Each number is 500 + 50 x the weight over its row's rms, rounded and kept within 0 to 999. Layers, rows and columns count from 0. Numbers have three digits each. The size before them is the row's rms in percent of the matrix's.

# layer 2 MLP gate, 1536x576, rms 0.136, rows 1069-1081, columns 0-71
097:397564458514500530538539389483455443440541572461499473583527530501504515523512503458465464477524409492512422457506571471474413529489461530498447528476399509484564507521475388548518497482495508544440463455554414505533
103:454475572480513515491557502510565501512470504518528493503504459579517541467458481460513523407544509529504491426509542492526472440594429441563463403539556502425516587470498550526375480509490468471518485552444507526458
095:454548429502513460487541515545543528500531405491482436469482527504585459466487410511521485478496524426516512602498562542604447546427486495428438462497488513458550466503443397474501397551540407529483558514502459519603
098:471395450502438448505399488481522530473492471537420533539523546509474488479524594465545484436578539643494523488498490526469549470559460555470429613523525484460469472474501483493453469498507434487445431575509513522563
092:473494533562486510528485478490575445487463424463609530519434448512426401510539425469498564593461496487481392528489551435557496506534516435468549485527462461503514454500490438497430508427554560545537586503491485527486
104:503472493485500519447483467413466608481517468526598540530507463428340378453497473519564451534466455431580521473503573405557411512458531554468425488423511475551495504429461431510407559523492461424485486486441447542478
093:510557483470512487562577624557424467475536517535557478521586384500400470488510516498554497550475427555549465406562523492429430543528577532505531481467490564521503499437507459548532520505410412437514390510503507528533
096:421416476529525491496500504501579578626480507507429458484519465502418531516442471528524368497454518469524409478506490499427491475487602458501497533493527483519477429533422477634567522521528439475537571547529553534530
096:493423468425445519540470577522445531638507431454573542449402529495370408456448565535473509562535506511509508394537419554493458510421495513512419452543439515551532552490491436489539473510506461523422551608529449501421
096:497487460485535532458522450601523592435375565555420578473486501430540479343539482522474481564476497417403425537638462490512370485490577443460419462524478525557475450511545450478508498528491523475448464478427514462506
099:505509440498481482469577481565498474461534529504539497489519500509516495517473370615564537474482537538505555500465484515554489565491456525453581440481529584443414551517551486501380503478549508445516494551383498567588
110:482521550441553471532459417482483571465546478462518588460444491461573530588498476494589549487477568457530562514525526478485587556530508557452547360492475527493469499486564532551478512515429560493525473530519447517453
104:522516483441512489418425540462540526466528542479569501538377464520526495557514552461470474478401406439558499583489497555507445466457487526423441569438610539451551468527440517505513510545460544464465503543487516505449
# layer 2 MLP up, 1536x576, rms 0.136, rows 1069-1081, columns 0-71
110:472505447490479469598551563464518536591549341513534592496548527536520465440471572507464501476407446503459507507538453503488559507514459419533449507484460448490542509445489526463506441494446506540439567464488572537402
104:452479465547465538517477514480579537510401442479502477434519411529521497520447565456484542415489502631465458421488452527476526445539523546497483488457580605476506517401449553594477546506487425530468509467525546531400
099:496561495470504492500595508473447519509491412500451457503555550515538514462487528431469416467484458474611559542570524482518451465505512556597472395480563442420527499440536524465513439518493512460525517587545465531486
096:569609583454581533506609534487488472513533533463581471487465409487500532518444448548403506556454428358492465492444516457535481560470546422547519426453458531559542475538506529475537498493520521553516552424478498446440
097:470424456591538458596454507580578630544440399569554534521535470549520444402607496441552560443538563460499432492481421568555484480490463498500521496490474460491467538490499575529499440511526503523537501435497551524591
106:481558493482524431513485492521608475586484498498540545526606549576559528470500540545446476574455562421437545515479473508531565412559524475570478535482498611534427561499573556490553477450462547543603556525554476526529
097:510563584512531449419482489509542455520483612493443439491570634483505544498433553477560555450445476474478436572529436470447477463600524568477491457557480560419565587478472459530586548509490480497567612515467522554519
101:639496520484486531519445417525455427431526498455564470445536520529576513433543531487522563518489478462479635615537510515477400485501496525556605490467564566429608560440572529462457532529513577454425542450534420516460
099:487542464497485567421448518484528527534455505487498492406402448481524531464501524485454598422458522470573500510495437558439455528564508535488529484560490465502446509441474525547469486504573581534453519450552421492530
101:461474497480531483525436525418533496432539485599556356538585499434451456454403511566481410512577491479535407469486439508487467574495520522422553490506485544422504597507507541574436487477521546473490495409422436503509
101:511462590451501516342510543496503468479541516519407396435496517524488565433596428542474535507507510496349576563452474549423533530549407519496585516466445535501526386507455596517529498474515453450425421516509424439572
100:449513588436470538452583458561563421507499483477452459579549566477467460511479569513525515528574506552544437464443456518448521503494537529500566455500534552560532578496458513428469534503509498506493422470480513480557
099:553495426594511482503459556462446444584522554551499571471574453480549536496464547450447566499547450488521560537457500501583500575503581413511430476561449487494434502488539520473474511461467385533561443439514469520562
# layer 2 MLP down (transposed), 1536x576, rms 0.456, rows 1069-1081, columns 0-71
096:495428377516485483419482471418522489488472547436523440362419577533523495518535495466557463491475487453531533497518443536465401471455530455400544517494509485471508592523436499454516421471546490482527494576506582509488
099:515611492481451498579469511542432546515513410543543465510497573488516447568525444485512474534465500525444527481486475440448488432558471548509476574383506464414389490465553441472507527531518443503468472469459484517521
101:491566483541523510463455516527491547472483543465543448533515491573513500417518522539549583369513467412520513548439566480537473429466447483517450435521535491466554514563518521503517476509571453487435509392547474469631
103:560482537477497553584448576563578499466541595424531512534493558513508473411576619532509490453436508507626483515463564543539562506499483467481509410493463503512525530578546486460596445492543621353503513534445467559423
097:503500553462477491418461482433444467513542466487535465379496532437485589500368506544543397472535412592506575503508546471467536593503473576453522555484458557470581482498507501397466514542476467521541509543498416559435
106:543467549519513558488544579429518471532491485449482481536508430421422570602556518428572487481564447468465446555607486513477482608477492490527506553598490487445535633485514470434459486534511454580531465485452563541377
097:468476509599496527506659486481493495509478618482550443498377449536573516507493424453417494527519510482539438496483533491535519539533510575429508375516460488611446573414475437371499455441393495521468374419564533493452
098:444454524506469468461494605627463637541518489564465583569488539436507518510589448524560481438530525440448561419486507560458542535497486474537545431544538487492513452541499469394484515486600475482579496614429518552467
097:499503513464516458506541537497432455425505494480452469612599547498438557607487436561570455467492434564505503529495526460403542504466506373441453490528560506562504514538647472551471486521513519486477485553520532459490
101:531552441468481452475515541529489535503536502509441546527430535509494502523514627511561559478492543477443529447592464518532465447532545542415559523507449474452475548452537507504446509549412498447515502504495549466419
102:434505397493528632570514478515614467545557525443473489574519511546529464579558499604506511489488592482484485438480524522489542493502545554509489582467396511540506633546492661488458479456477556449535322474509555587562
103:431463539477512485499481534459476516504422530520523479465470392544491520506427520515468385450400519631478567478448576588466407489441483401513587513446410554446519518536459463500487408523608540465459582540598529519487
098:494528605459555482466515479591444529522621421493478448496443548475476531490435541602466515516513446624525367470562519469480471509492492575393506528529535526517494595552459464447411607515497489615505451517508483418520